config.toml
intermediate_size = 512
bias = "all"
learning_rate = 0.00657
warmup_steps = 200
Each number is 50 + 10 x the weight over its row's rms, rounded and kept within 0 to 99. Layers, rows and columns count from 0. The size before them is the row's rms in percent of the matrix's.

# q: layer 13 attention query, 128x128, rms 0.26, rows 0-63, columns 64-127
# k: layer 13 attention key, 64x128, rms 0.245, rows 0-31, columns 64-127
# v: layer 13 attention value, 64x128, rms 0.37, rows 0-2, columns 64-127
# o: layer 13 attention output (transposed), 128x128, rms 0.333, rows 0-2,32-34, columns 64-127
q0 104:51 56 45 34 61 60 65 41 33 64 39 63 51 66 51 45 62 64 32 59 59 73 43 60 60 46 61 23 63 57 43 51 59 31 62 58 28 55 45 43 36 56 54 61 62 44 45 48 45 55 31 68 42 44 49 43 54 49 52 60 44 58 61 41
q32 088:57 52 46 50 36 58 35 44 55 52 58 48 54 35 73 60 41 52 55 49 50 59 56 52 64 63 56 38 52 57 54 60 24 53 37 40 51 45 50 43 46 56 49 58 47 45 46 48 48 69 30 57 51 52 61 60 49 56 53 54 56 42 42 53
k0 086:45 47 53 53 55 45 49 43 43 52 47 74 43 58 70 58 56 49 54 68 29 52 47 55 57 48 51 40 60 35 34 51 44 57 42 40 42 53 54 40 35 44 56 47 40 68 44 35 56 65 41 61 42 39 52 55 50 46 48 64 38 60 70 61
q1 097:60 49 53 48 48 55 43 32 32 58 44 54 43 56 29 44 48 50 58 45 65 46 57 41 39 61 57 58 47 77 54 45 53 46 59 63 66 51 55 53 46 52 43 66 56 57 68 38 61 58 62 61 41 60 39 59 64 51 52 63 42 45 47 47
q33 092:61 48 55 35 55 49 48 38 63 48 66 40 47 56 34 56 50 43 49 52 45 69 78 56 49 38 25 50 28 39 42 58 56 42 50 51 51 32 50 63 49 54 51 54 52 32 49 42 49 38 56 60 62 63 51 47 67 51 43 69 45 62 56 61
k1 089:40 46 67 38 50 45 57 50 63 48 42 48 47 49 47 64 48 49 49 52 43 52 47 45 59 37 42 64 44 62 49 43 41 52 57 43 36 27 41 45 45 49 62 47 31 37 53 54 43 51 69 50 36 60 50 39 30 46 42 27 45 49 64 44
q2 100:63 44 54 44 33 55 58 40 53 52 49 62 39 52 58 45 71 58 46 55 47 44 46 43 50 59 44 38 43 53 52 55 36 64 49 46 55 62 45 41 53 34 56 40 52 74 62 46 57 64 46 53 35 41 35 41 47 44 50 45 62 32 47 58
q34 098:53 55 26 65 56 42 79 59 53 43 40 53 49 40 54 40 65 44 50 59 51 47 50 42 59 48 48 45 49 38 52 59 33 66 63 38 34 46 40 52 56 63 49 30 55 49 49 67 57 53 26 41 39 42 52 55 43 49 79 48 61 41 48 53
k2 088:57 58 50 59 39 41 51 58 58 53 45 65 49 60 48 66 49 40 54 55 47 35 44 35 42 48 40 45 42 62 60 47 37 39 54 44 55 52 50 44 70 42 47 26 54 55 58 48 53 37 56 42 47 51 46 45 28 50 65 49 61 58 38 85
q3 111:42 41 49 47 66 55 52 59 32 55 41 64 51 58 34 56 45 39 53 47 55 59 61 34 38 49 34 56 66 54 41 37 50 34 55 38 51 45 43 55 40 46 59 46 66 47 60 59 45 42 58 50 45 48 47 37 56 56 41 66 44 28 66 54
q35 089:45 45 48 58 57 65 57 58 46 47 24 66 58 53 25 20 53 38 54 48 46 46 56 53 41 73 31 43 54 58 41 55 64 54 44 33 40 51 28 47 32 52 55 40 55 57 44 48 55 56 51 45 39 52 39 48 53 40 53 65 46 48 71 40
k3 089:41 46 68 69 50 62 49 57 44 63 51 73 52 42 45 41 59 68 53 21 44 49 57 35 37 58 56 56 61 36 59 40 52 45 49 49 58 58 36 50 52 60 28 57 54 60 46 28 42 44 52 45 34 54 42 45 47 66 48 54 54 42 47 44
q4 108:48 64 49 39 50 49 38 54 61 45 43 38 43 43 60 46 51 41 66 58 31 47 45 58 46 39 53 39 37 54 41 47 60 45 48 63 45 28 51 59 63 54 56 45 33 52 39 41 64 48 58 54 32 42 61 69 48 51 78 48 56 66 58 62
q36 099:54 67 52 52 37 57 39 65 53 50 55 55 36 54 40 51 49 46 33 64 60 52 51 48 45 47 55 53 54 47 55 53 47 55 58 34 56 50 54 58 49 45 60 46 45 53 48 50 47 47 65 53 42 52 62 49 23 39 43 32 44 53 59 48
k4 100:37 52 50 37 64 60 39 52 39 47 48 36 50 53 32 47 62 52 43 64 42 39 45 58 25 47 39 46 53 54 31 52 42 41 44 54 42 45 67 54 38 62 53 29 43 55 35 64 69 28 39 43 46 49 60 56 45 57 48 38 55 61 55 57
q5 103:63 48 51 48 55 47 51 65 44 54 58 51 56 50 50 67 45 52 35 44 61 50 44 44 63 60 65 70 39 61 57 57 44 49 47 53 58 52 54 55 47 44 48 50 52 56 73 53 47 51 43 55 57 62 48 40 64 49 55 63 58 45 45 37
q37 093:55 39 50 46 61 48 50 43 49 56 47 70 44 45 64 42 44 60 54 32 65 50 57 54 55 50 60 73 62 48 40 39 35 60 39 46 58 47 38 38 67 54 52 56 64 57 57 63 45 58 54 64 47 62 46 48 69 42 44 37 48 49 41 55
k5 089:57 44 45 35 47 53 49 51 54 63 40 52 64 59 56 52 47 58 42 47 53 46 50 42 55 50 60 51 57 57 48 56 40 56 66 52 49 54 65 46 61 21 48 70 40 35 74 46 54 57 28 42 69 50 47 45 62 35 51 44 34 54 46 42
q6 110:37 59 56 44 54 42 57 37 50 49 14 37 41 41 82 43 55 50 46 62 48 40 43 36 61 32 48 54 49 31 49 49 51 66 50 54 54 52 60 41 65 41 46 47 40 48 61 40 37 53 45 69 57 36 48 58 54 59 40 38 37 57 28 62
q38 095:47 45 56 33 55 41 47 45 53 64 54 56 43 56 68 44 67 59 51 61 59 38 67 35 62 54 40 69 55 49 50 68 65 49 36 40 52 52 23 58 50 43 40 53 47 52 57 33 47 77 59 50 47 38 33 63 61 50 39 40 49 36 47 61
k6 100:59 58 55 45 66 37 39 55 49 55 39 55 48 36 80 44 46 36 58 57 60 42 48 43 62 38 56 52 60 49 56 66 79 62 40 49 42 54 69 57 37 41 43 32 42 56 44 41 52 70 41 54 58 53 36 65 45 64 61 61 57 50 44 68
q7 097:40 53 50 43 39 53 47 52 26 39 37 59 41 58 61 48 34 61 65 56 32 64 65 74 48 36 38 35 48 48 42 73 43 40 58 57 41 54 39 37 53 74 48 55 51 54 43 59 55 60 54 54 66 51 58 80 53 54 51 46 49 57 66 64
q39 091:51 49 60 44 32 45 42 57 62 46 64 37 63 42 54 37 52 68 59 49 46 70 39 68 49 41 31 37 62 60 39 43 32 37 53 48 49 50 56 45 53 42 71 56 38 36 58 66 39 39 53 47 54 42 39 46 39 34 72 58 54 49 58 38
k7 087:53 64 40 62 54 49 40 45 28 65 53 54 48 43 46 42 59 47 56 57 56 57 65 41 47 59 41 32 69 45 41 56 49 58 27 53 53 65 55 44 58 49 42 45 51 41 50 47 54 61 72 59 56 51 36 52 60 70 66 37 63 46 50 37
q8 095:58 53 41 47 61 48 48 65 42 44 50 65 61 32 76 53 43 58 56 40 55 56 48 31 64 58 50 63 38 53 38 46 34 47 47 52 69 46 51 58 48 56 65 40 64 69 36 53 46 58 53 69 37 46 29 59 49 46 46 41 43 44 70 51
q40 098:51 51 30 58 52 42 52 58 45 49 42 50 72 41 47 68 43 51 44 36 60 59 56 62 60 61 71 60 55 67 37 53 46 61 47 40 62 68 49 37 48 60 46 58 60 40 60 42 54 37 68 68 51 49 48 57 41 18 44 49 62 57 56 53
k8 081:37 41 48 50 49 42 57 37 35 60 41 43 48 50 68 57 36 51 32 49 45 53 45 58 36 61 44 24 34 40 55 30 67 32 42 44 70 63 49 51 45 39 53 67 58 35 52 43 54 32 56 56 49 41 38 58 35 34 58 34 37 54 48 44
q9 104:50 40 43 56 68 54 42 56 43 42 40 50 36 59 47 44 50 49 39 23 48 49 48 63 58 58 32 57 51 30 38 30 56 42 43 79 47 50 43 43 47 54 55 48 51 50 52 53 43 50 46 43 47 49 72 52 57 43 52 62 33 51 60 36
q41 090:45 37 36 49 45 49 32 46 49 58 40 50 39 44 77 35 57 35 46 31 48 57 57 54 43 44 34 58 65 57 56 53 64 40 51 59 48 44 45 34 51 57 53 55 56 58 49 71 47 53 61 48 65 56 60 55 58 23 69 45 56 59 57 61
k9 087:41 37 43 57 59 57 37 59 53 52 55 43 42 37 44 54 49 58 36 51 44 63 57 48 45 55 64 47 58 55 42 44 65 47 53 41 45 33 52 52 43 40 40 66 41 59 41 60 61 46 45 62 53 65 50 45 48 26 64 73 45 35 55 43
q10 092:40 58 44 61 61 32 66 60 42 52 41 54 38 61 62 47 48 41 48 45 59 30 53 36 58 38 49 52 48 52 50 39 63 48 49 52 60 57 51 53 66 39 41 46 55 60 54 65 32 53 56 47 60 74 46 36 49 46 27 67 59 65 41 43
q42 099:69 47 49 69 48 47 47 48 26 44 48 50 27 71 39 54 58 42 36 48 39 34 61 36 48 34 45 38 65 47 60 69 52 53 38 46 50 49 53 57 49 42 59 41 45 57 48 57 53 47 36 62 55 44 46 48 41 38 64 51 35 44 42 51
k10 083:72 60 63 51 40 41 65 57 46 42 25 50 45 46 59 48 54 58 45 42 58 49 61 48 49 72 56 51 49 53 43 60 55 46 36 51 67 60 59 51 54 56 65 41 54 57 59 48 39 43 54 60 36 58 36 46 52 51 36 59 62 64 62 56
q11 085:42 53 42 45 56 37 52 40 72 45 35 41 44 33 51 43 44 61 50 45 68 53 54 36 55 51 57 49 64 48 37 55 35 55 55 61 46 55 37 36 61 46 29 58 45 51 52 62 54 58 56 47 56 30 60 57 75 40 55 46 45 57 64 39
q43 092:49 41 52 65 44 38 47 41 46 42 41 37 29 34 43 54 45 69 64 43 38 45 56 50 49 38 49 52 53 49 47 51 27 54 52 70 47 59 73 43 61 63 47 33 51 52 50 57 44 51 43 44 44 40 67 69 48 49 49 50 67 67 64 52
k11 081:54 49 37 66 43 31 44 44 58 35 49 59 69 48 46 53 42 64 51 58 54 61 54 55 62 40 53 49 37 27 47 50 39 36 51 54 44 46 62 44 62 50 51 57 54 57 39 60 67 65 68 33 45 52 68 45 46 43 48 42 48 62 50 58
q12 101:55 68 23 50 44 38 59 34 55 46 40 57 39 56 54 44 59 55 65 62 41 35 47 38 52 36 49 33 43 53 50 45 49 54 47 60 35 39 49 51 60 50 44 36 56 56 31 58 45 70 37 52 63 43 53 49 50 55 42 64 44 40 31 46
q44 099:50 63 69 47 39 64 63 35 54 31 40 59 51 65 71 51 43 60 52 50 50 41 61 64 46 46 42 27 50 60 53 45 46 45 56 47 32 44 53 30 52 41 49 52 52 55 51 46 43 52 50 62 55 58 61 59 63 33 47 46 49 64 50 33
k12 091:53 72 38 60 31 30 61 55 49 38 40 47 56 54 58 46 56 43 61 58 40 44 44 34 54 45 37 43 50 52 35 61 69 59 68 49 49 49 38 41 45 57 55 74 32 55 42 41 55 44 50 59 51 33 36 55 65 50 39 67 42 62 51 53
q13 104:71 55 67 65 33 44 48 59 56 40 39 55 57 45 46 41 39 44 66 39 46 43 44 45 59 42 43 52 28 56 59 41 55 36 34 46 52 56 41 68 71 45 48 50 46 47 53 38 60 43 51 50 38 31 35 45 45 45 50 60 64 48 38 54
q45 093:51 47 38 57 53 56 53 62 33 49 56 48 43 48 45 38 48 53 69 35 43 54 67 58 49 54 57 47 54 61 45 44 47 18 42 28 56 59 36 54 49 38 41 52 58 52 21 37 63 51 46 55 48 42 49 68 45 28 42 46 63 38 52 50
k13 090:52 36 68 57 30 70 35 37 37 44 37 52 63 40 55 44 60 66 70 43 57 50 52 49 39 51 44 56 54 46 58 53 50 53 59 58 55 52 47 58 64 51 54 61 56 71 51 39 61 30 23 65 57 53 38 48 55 48 28 51 52 40 39 46
q14 104:48 43 41 34 50 53 47 43 29 34 55 60 56 59 51 44 38 58 50 61 69 58 54 26 46 49 51 58 54 57 42 28 68 47 45 54 41 47 46 42 49 35 52 49 52 47 44 49 26 48 52 62 41 42 52 46 59 66 34 48 42 62 54 56
q46 099:42 54 52 57 52 45 40 45 31 28 46 47 53 63 45 42 35 37 37 56 55 52 50 42 45 30 47 35 51 66 49 62 61 37 52 35 44 44 70 44 58 41 53 36 60 36 47 48 56 52 23 33 44 51 57 40 61 45 42 53 51 63 43 47
k14 088:58 44 56 67 39 54 35 66 45 45 62 51 41 55 52 31 52 56 54 58 47 50 62 50 40 53 38 50 51 40 53 54 43 35 35 37 42 54 46 55 51 40 40 48 36 60 62 85 43 45 56 26 49 43 60 39 57 40 36 55 45 38 53 42
q15 092:48 55 38 46 42 51 68 46 53 57 26 46 44 80 52 56 18 55 63 32 56 40 41 58 63 52 53 57 57 48 55 51 48 55 47 46 38 52 39 42 67 34 57 44 48 57 58 79 59 57 57 54 52 59 65 44 42 40 39 48 44 57 59 56
q47 098:59 49 67 54 61 56 44 57 46 53 61 40 50 69 53 66 44 66 74 45 59 52 44 48 47 51 54 56 45 32 57 26 57 58 61 48 53 57 54 48 44 58 67 24 47 44 41 38 49 48 36 53 52 63 39 45 48 64 51 48 60 53 53 36
k15 084:53 69 50 44 48 44 52 57 50 48 64 56 37 62 59 47 39 50 43 59 51 36 50 61 40 54 55 50 39 54 62 54 41 52 55 60 54 67 61 36 39 48 55 51 52 50 62 62 53 45 60 73 59 31 43 38 34 53 53 69 49 51 48 51
q16 102:50 49 40 51 67 47 53 46 45 51 56 59 55 48 41 37 50 50 58 43 58 62 53 49 54 48 46 56 56 37 54 52 42 47 43 51 44 57 44 64 43 59 55 37 48 32 62 75 43 38 53 41 44 40 54 38 37 60 46 57 49 82 46 36
q48 091:58 52 38 59 55 49 37 45 41 66 52 44 50 31 63 46 38 57 52 59 46 54 40 44 37 57 42 55 49 31 54 50 55 69 50 43 58 76 55 60 77 37 45 47 25 34 65 55 34 56 51 57 51 33 62 61 49 55 45 53 59 58 44 59
k16 089:58 60 49 53 57 60 42 58 28 46 62 63 49 59 43 79 63 57 50 25 42 53 63 49 35 35 47 56 42 55 56 42 66 34 55 40 47 57 60 58 44 41 47 53 37 42 38 37 52 55 57 49 44 78 83 40 58 51 37 52 61 55 58 28
q17 102:56 45 35 36 64 42 61 48 51 46 55 62 64 42 61 42 62 48 26 59 60 47 36 44 72 47 42 46 58 39 43 46 38 55 57 44 42 41 45 53 42 33 79 44 64 54 50 50 33 72 44 64 54 68 55 44 43 55 49 53 35 41 37 51
q49 094:55 49 63 50 58 53 50 53 36 70 42 38 38 51 45 40 41 60 33 37 47 55 41 55 37 43 42 58 49 55 51 44 63 56 49 51 38 32 51 73 51 33 41 50 51 37 48 42 37 40 59 47 50 46 50 66 43 41 37 51 52 59 46 38
k17 092:51 57 59 61 64 58 58 63 46 45 57 57 45 52 70 46 61 52 38 61 62 31 36 41 48 51 52 48 46 37 27 48 53 44 50 43 44 38 43 40 68 40 46 38 31 59 47 51 42 56 63 55 58 59 55 45 45 37 44 43 40 56 45 48
q18 107:49 64 31 43 24 46 55 26 54 56 42 47 58 25 55 49 56 63 50 55 58 63 44 67 58 33 51 61 44 44 42 52 47 44 55 52 54 47 40 33 42 50 70 56 54 46 57 57 40 50 63 68 60 60 37 51 46 39 49 52 45 61 44 40
q50 091:46 43 46 32 44 52 53 47 56 69 60 55 39 40 47 54 53 56 47 51 49 41 46 58 52 29 57 77 46 51 66 46 45 73 44 42 43 60 44 31 59 41 58 50 43 48 61 34 60 59 65 50 45 55 54 59 43 43 50 40 50 46 40 49
k18 093:52 56 46 51 42 43 50 27 66 60 42 54 44 74 56 68 40 35 47 60 47 51 35 54 54 49 54 48 48 59 55 42 53 58 37 34 57 45 54 29 58 50 41 56 36 67 50 51 68 54 48 49 56 55 44 58 52 61 63 47 61 64 40 54
q19 090:45 37 52 48 53 53 59 36 33 55 38 50 33 36 62 43 68 39 60 52 45 59 57 57 47 45 54 61 51 54 51 32 46 47 54 65 41 57 35 45 56 60 40 58 74 42 57 50 51 62 51 48 62 51 46 56 64 55 56 48 48 25 50 65
q51 097:49 41 24 44 52 50 55 60 34 44 35 50 40 62 68 53 57 50 50 41 30 42 42 46 52 60 66 44 46 54 38 47 70 45 58 53 52 50 55 53 39 43 48 55 55 59 54 56 60 56 37 56 72 37 52 49 60 57 32 56 55 45 41 43
k19 084:53 29 42 49 47 37 52 30 65 44 31 45 47 40 42 48 52 49 40 36 42 54 40 53 52 48 50 35 41 43 46 52 55 35 43 48 47 46 40 50 49 60 57 74 61 50 51 25 51 31 51 53 60 48 52 44 39 49 44 65 46 43 62 58
q20 104:50 60 36 69 52 59 51 42 66 40 42 31 45 66 63 49 48 51 58 63 35 45 36 61 52 41 38 30 48 45 50 49 43 49 49 47 41 43 57 40 33 63 52 38 53 55 28 43 58 53 37 53 56 47 49 53 60 46 60 40 54 62 59 52
q52 099:46 46 41 58 66 49 54 46 63 50 71 44 58 70 49 40 38 53 42 53 54 50 37 50 37 70 49 42 68 37 39 50 56 46 67 39 57 50 45 53 43 53 59 55 44 60 55 44 53 55 39 45 54 65 60 38 58 38 47 52 52 40 63 31
k20 093:36 36 59 66 57 47 34 67 55 53 57 42 38 53 55 46 50 39 45 56 37 55 47 45 35 53 36 49 62 51 41 58 36 54 47 52 64 52 54 41 58 66 69 42 52 57 39 31 60 47 52 55 49 28 46 60 44 24 41 41 51 73 67 54
q21 093:45 37 33 49 50 46 52 50 37 45 51 65 57 47 53 32 53 63 49 42 56 63 47 52 49 55 65 46 50 32 47 41 59 35 42 42 36 48 48 41 44 73 51 67 53 57 40 68 41 56 63 50 66 45 63 31 68 63 48 54 54 47 48 45
q53 100:61 72 40 45 43 41 41 44 32 41 47 77 53 50 57 47 61 53 54 53 69 58 52 43 46 36 54 46 49 61 47 58 66 49 62 50 54 49 54 50 60 63 37 46 48 58 37 24 34 65 70 44 38 45 49 54 60 59 56 60 43 56 34 44
k21 082:59 43 44 50 52 47 51 60 60 47 43 45 57 41 52 43 44 38 52 43 37 57 51 45 40 54 40 54 37 35 29 47 51 41 43 60 49 28 44 47 35 55 45 53 57 36 51 59 46 59 55 57 42 59 38 62 62 59 41 59 60 46 63 54
q22 092:38 29 52 57 42 41 66 44 47 58 51 60 45 43 49 57 48 55 44 47 51 40 59 39 41 65 72 70 47 42 40 47 62 52 43 25 61 59 44 42 44 34 56 42 42 48 56 56 34 76 74 43 44 56 60 37 46 76 47 48 52 54 82 46
q54 100:41 58 42 33 49 58 52 65 47 51 60 36 47 44 52 59 53 71 46 45 73 41 59 54 40 70 78 56 45 55 48 40 61 45 60 56 56 58 61 46 57 58 57 70 43 38 46 61 48 69 61 60 51 59 58 55 39 56 44 46 49 45 64 38
k22 088:45 46 48 51 42 48 62 40 30 45 50 39 53 55 50 45 46 58 55 63 54 54 29 36 43 67 60 38 35 62 45 23 24 35 49 43 43 53 43 48 36 34 48 40 38 43 58 37 42 56 49 53 51 47 44 73 49 47 62 51 51 43 52 62
q23 107:44 44 50 60 42 58 44 57 48 63 57 45 40 50 45 64 50 68 63 39 40 66 57 52 43 49 50 57 62 37 50 68 50 64 35 52 56 56 54 58 48 45 45 50 51 58 56 36 39 51 43 53 55 39 44 41 54 57 39 55 74 45 37 60
q55 106:52 48 72 68 40 53 35 31 56 58 51 36 44 33 40 57 46 38 43 67 44 49 48 57 38 38 51 50 62 66 43 69 61 59 33 35 59 69 47 50 38 35 27 40 59 64 55 43 54 43 46 37 46 47 49 58 43 27 44 39 59 64 47 35
k23 090:47 54 68 59 42 66 58 44 55 52 45 41 39 61 60 65 31 52 34 42 51 49 51 46 60 46 40 50 43 51 53 42 36 56 46 58 41 70 60 43 30 54 54 52 56 44 55 34 53 38 50 46 57 35 64 46 48 24 66 29 49 50 54 63
q24 101:48 40 33 35 47 59 56 57 40 60 38 36 34 56 45 50 46 55 65 58 51 44 55 39 48 64 61 68 54 59 42 40 75 37 55 55 61 52 54 51 29 33 54 59 47 45 42 45 40 75 51 49 46 68 65 39 45 42 40 42 52 52 55 30
q56 085:38 48 46 50 68 47 51 51 49 52 63 39 39 60 41 53 60 46 57 61 51 33 44 53 50 29 56 35 41 35 32 43 42 46 49 48 40 45 45 37 42 50 41 54 56 54 45 54 61 69 46 48 45 57 71 53 59 67 50 46 56 42 51 40
k24 088:38 55 47 36 60 44 45 65 60 48 39 61 43 52 43 47 38 64 44 28 49 62 49 29 34 58 44 58 48 53 58 49 52 54 40 53 48 37 53 39 44 33 53 47 31 46 55 41 43 63 56 45 40 45 47 40 55 52 62 61 46 45 58 56
q25 099:36 61 55 40 59 52 68 49 30 58 45 59 42 56 51 51 52 63 60 65 35 32 39 47 46 26 37 36 48 51 53 60 62 49 67 64 34 39 51 51 46 59 44 46 50 69 32 66 50 50 48 52 46 58 46 60 51 51 43 45 40 56 51 45
q57 083:33 36 56 25 44 37 56 65 53 51 60 54 55 42 60 55 58 53 43 27 47 51 55 44 46 45 48 45 47 33 64 42 64 55 61 53 57 67 60 64 51 71 51 54 59 65 58 53 50 55 58 44 41 62 53 53 60 49 37 29 62 50 38 49
k25 093:44 49 37 28 65 35 50 37 55 49 55 63 46 58 53 47 48 52 46 52 34 38 28 29 45 65 47 52 48 39 44 63 63 54 54 59 43 64 62 61 43 64 44 47 41 68 49 52 58 50 40 57 36 49 45 58 52 32 48 39 53 62 43 35
q26 083:55 46 36 62 51 44 53 61 54 33 68 63 53 66 58 61 51 41 44 56 38 57 46 39 65 42 46 54 50 47 39 54 46 40 42 43 45 40 60 55 54 70 54 38 72 43 48 53 50 44 53 51 49 53 53 55 47 42 60 41 35 46 52 67
q58 105:48 50 67 44 60 43 56 58 49 49 47 44 32 56 57 50 51 55 37 51 42 47 54 49 61 27 46 56 54 61 57 68 59 41 52 57 38 44 55 63 51 66 43 56 54 56 24 57 36 61 30 55 62 55 50 55 58 47 56 43 49 68 45 66
k26 083:58 46 45 52 42 65 63 48 62 44 47 45 49 34 62 39 37 37 61 25 42 51 53 59 51 35 19 45 59 50 57 69 61 37 62 44 53 47 56 48 46 58 44 65 56 62 35 70 52 66 44 35 66 24 55 36 55 50 51 47 57 46 61 45
q27 095:40 49 59 40 48 41 55 46 59 51 48 49 64 42 57 53 56 53 58 52 40 49 37 31 53 33 56 42 64 43 40 51 59 50 59 58 44 56 58 61 51 57 38 63 55 30 43 60 61 32 54 58 39 36 62 49 42 53 44 45 56 46 59 59
q59 093:67 48 42 51 63 47 54 50 32 42 48 48 49 46 61 37 51 53 50 38 36 46 56 36 57 50 29 44 56 40 57 52 49 60 46 71 42 42 56 41 49 54 47 39 47 58 54 50 28 57 39 66 61 34 53 65 57 48 60 49 54 41 56 36
k27 090:34 48 41 50 52 47 45 48 45 50 32 60 48 41 57 44 47 65 57 47 39 45 52 35 42 56 41 50 39 59 62 56 65 59 56 56 70 43 67 57 60 44 58 47 38 67 60 76 49 62 37 61 54 48 38 58 42 62 51 29 55 48 51 42
q28 114:52 75 53 38 58 38 55 59 38 51 49 57 67 38 63 49 55 43 37 39 61 42 42 49 59 51 46 54 47 46 39 69 48 57 58 62 48 42 49 67 49 60 62 41 41 40 59 46 36 64 58 65 52 41 54 45 37 57 60 67 39 64 42 32
q60 089:41 55 50 36 46 39 46 52 41 32 39 45 67 57 62 56 42 46 56 47 49 49 47 46 60 60 70 55 28 30 50 56 40 31 40 53 56 25 68 51 60 74 44 60 49 40 50 57 48 45 42 48 51 52 41 41 47 66 44 56 54 66 57 57
k28 092:58 56 45 47 61 51 51 58 44 57 66 47 47 41 68 41 65 48 44 48 52 57 55 49 69 39 57 57 56 54 49 44 38 47 51 41 67 41 67 52 53 53 62 51 43 20 52 44 35 38 54 35 71 36 63 42 65 56 55 54 57 53 49 40
q29 090:56 56 42 49 48 60 53 49 63 53 71 62 47 47 58 43 66 53 49 46 60 51 44 30 63 43 62 54 44 46 32 52 48 57 44 42 42 59 49 41 52 35 41 58 56 61 37 53 63 47 42 48 57 34 57 45 55 48 36 56 68 52 45 38
q61 091:55 48 49 32 48 42 50 47 38 61 68 41 54 63 57 59 63 67 57 46 61 61 56 41 54 47 29 33 58 40 45 65 46 47 52 45 60 60 46 60 46 52 48 56 70 42 47 55 55 62 49 61 52 55 71 27 53 41 47 55 41 34 49 38
k29 086:46 43 62 45 42 53 67 52 30 58 54 41 66 75 57 60 37 61 60 45 56 67 40 53 48 20 40 44 49 36 49 40 57 68 47 43 48 60 57 51 52 38 54 41 60 30 43 59 45 36 45 55 58 47 37 52 59 53 55 52 45 54 57 70
q30 110:49 47 53 53 49 30 39 33 52 35 43 40 40 42 33 71 38 45 58 56 64 48 55 44 61 51 48 50 48 43 44 30 43 41 62 57 57 51 52 53 57 63 57 36 52 40 65 48 50 42 44 48 47 46 41 61 30 60 72 34 35 41 54 48
q62 082:31 51 36 58 48 43 58 56 54 53 42 37 49 49 33 65 44 50 40 54 54 38 44 40 45 50 43 54 65 50 44 57 64 46 53 48 48 48 45 71 45 49 50 40 51 50 36 54 42 38 62 41 58 44 52 59 33 64 58 47 33 42 49 53
k30 093:55 54 54 56 36 51 45 63 51 46 71 58 35 44 50 42 40 52 41 24 50 54 58 53 50 54 38 60 51 54 50 49 49 54 49 38 40 38 45 63 65 64 54 59 47 62 42 55 54 58 39 39 40 47 41 54 45 58 42 48 61 56 42 56
q31 112:46 56 45 52 54 59 40 37 60 49 80 49 44 40 29 58 55 46 45 59 49 55 59 63 58 49 41 56 57 43 40 51 51 56 47 58 45 53 38 43 54 75 43 58 53 40 29 41 52 53 67 50 49 55 55 68 40 56 58 40 44 49 44 62
q63 086:52 45 58 63 57 60 52 40 61 55 59 53 39 49 31 44 52 59 42 41 39 25 57 32 57 52 32 47 54 27 48 49 49 48 53 41 48 63 25 54 62 56 40 42 72 62 53 43 39 48 63 62 39 57 43 54 60 53 41 41 49 56 62 58
k31 098:52 36 44 49 65 55 42 47 54 48 58 56 50 42 38 33 64 42 51 54 67 34 56 74 49 70 56 62 53 41 47 49 39 62 60 39 60 55 50 39 45 57 66 59 52 63 39 48 52 56 62 59 46 41 56 66 50 64 65 32 45 56 63 62
v0 106:43 55 45 50 63 48 45 52 45 56 55 41 29 65 63 45 52 63 49 66 47 66 31 45 48 51 66 53 55 73 61 36 45 57 63 72 36 61 28 52 38 47 40 42 42 46 53 39 47 55 51 53 53 58 47 42 50 51 50 47 37 24 43 52
o0 129:54 46 42 46 57 55 47 53 47 60 48 33 51 42 52 53 37 54 43 39 50 32 45 76 49 55 44 44 44 44 51 54 46 53 50 69 46 30 60 59 32 44 60 51 34 43 58 48 49 47 44 45 61 73 58 36 42 32 62 42 40 61 55 41
o32 075:62 62 45 59 47 48 49 50 50 52 48 50 44 54 51 63 51 57 40 53 62 49 51 42 57 54 53 57 46 51 46 51 60 49 53 48 53 66 50 35 54 50 67 59 36 48 56 41 48 72 67 50 41 39 56 55 53 67 38 68 54 73 35 58
v1 106:43 51 51 50 55 64 44 63 61 61 69 42 38 47 46 37 36 40 60 40 50 48 58 40 37 61 45 59 38 65 23 51 47 58 44 69 38 49 55 48 49 29 55 57 56 48 41 64 68 30 57 38 44 54 46 44 61 71 43 46 53 51 39 36
o1 113:38 62 51 57 61 45 54 44 50 50 49 40 62 64 62 47 50 53 55 59 51 67 38 54 56 36 44 43 61 50 61 49 45 49 59 55 65 41 54 52 49 54 47 45 64 50 49 54 51 38 62 58 68 62 52 84 38 37 42 31 46 48 60 39
o33 097:44 42 43 62 46 60 63 46 51 55 55 67 35 51 49 60 56 56 36 43 45 33 47 69 55 90 61 54 35 45 45 58 60 42 45 59 56 56 49 50 60 61 54 37 43 55 47 18 49 69 51 64 45 43 52 54 62 42 46 48 44 46 50 66
v2 100:51 34 41 54 61 36 37 44 41 49 48 66 28 61 67 48 56 28 50 64 66 47 43 55 38 50 51 42 41 50 45 42 57 51 66 54 71 49 40 45 52 32 42 51 44 37 45 59 39 50 47 61 33 40 48 41 52 56 55 57 50 33 47 47
o2 111:55 65 41 60 40 58 48 49 61 66 53 36 35 42 82 53 64 56 52 51 44 48 49 35 61 52 48 67 39 41 52 61 32 60 50 62 37 59 48 52 37 37 61 37 56 53 49 57 67 49 53 41 46 58 57 50 53 56 54 45 56 69 48 52
o34 089:61 41 49 55 63 60 43 26 55 49 46 52 66 55 44 43 37 50 47 65 53 60 54 34 55 48 67 43 46 56 51 40 64 32 63 43 51 42 65 42 48 40 46 63 45 49 50 30 42 53 40 47 52 54 61 55 40 56 71 42 57 48 77 63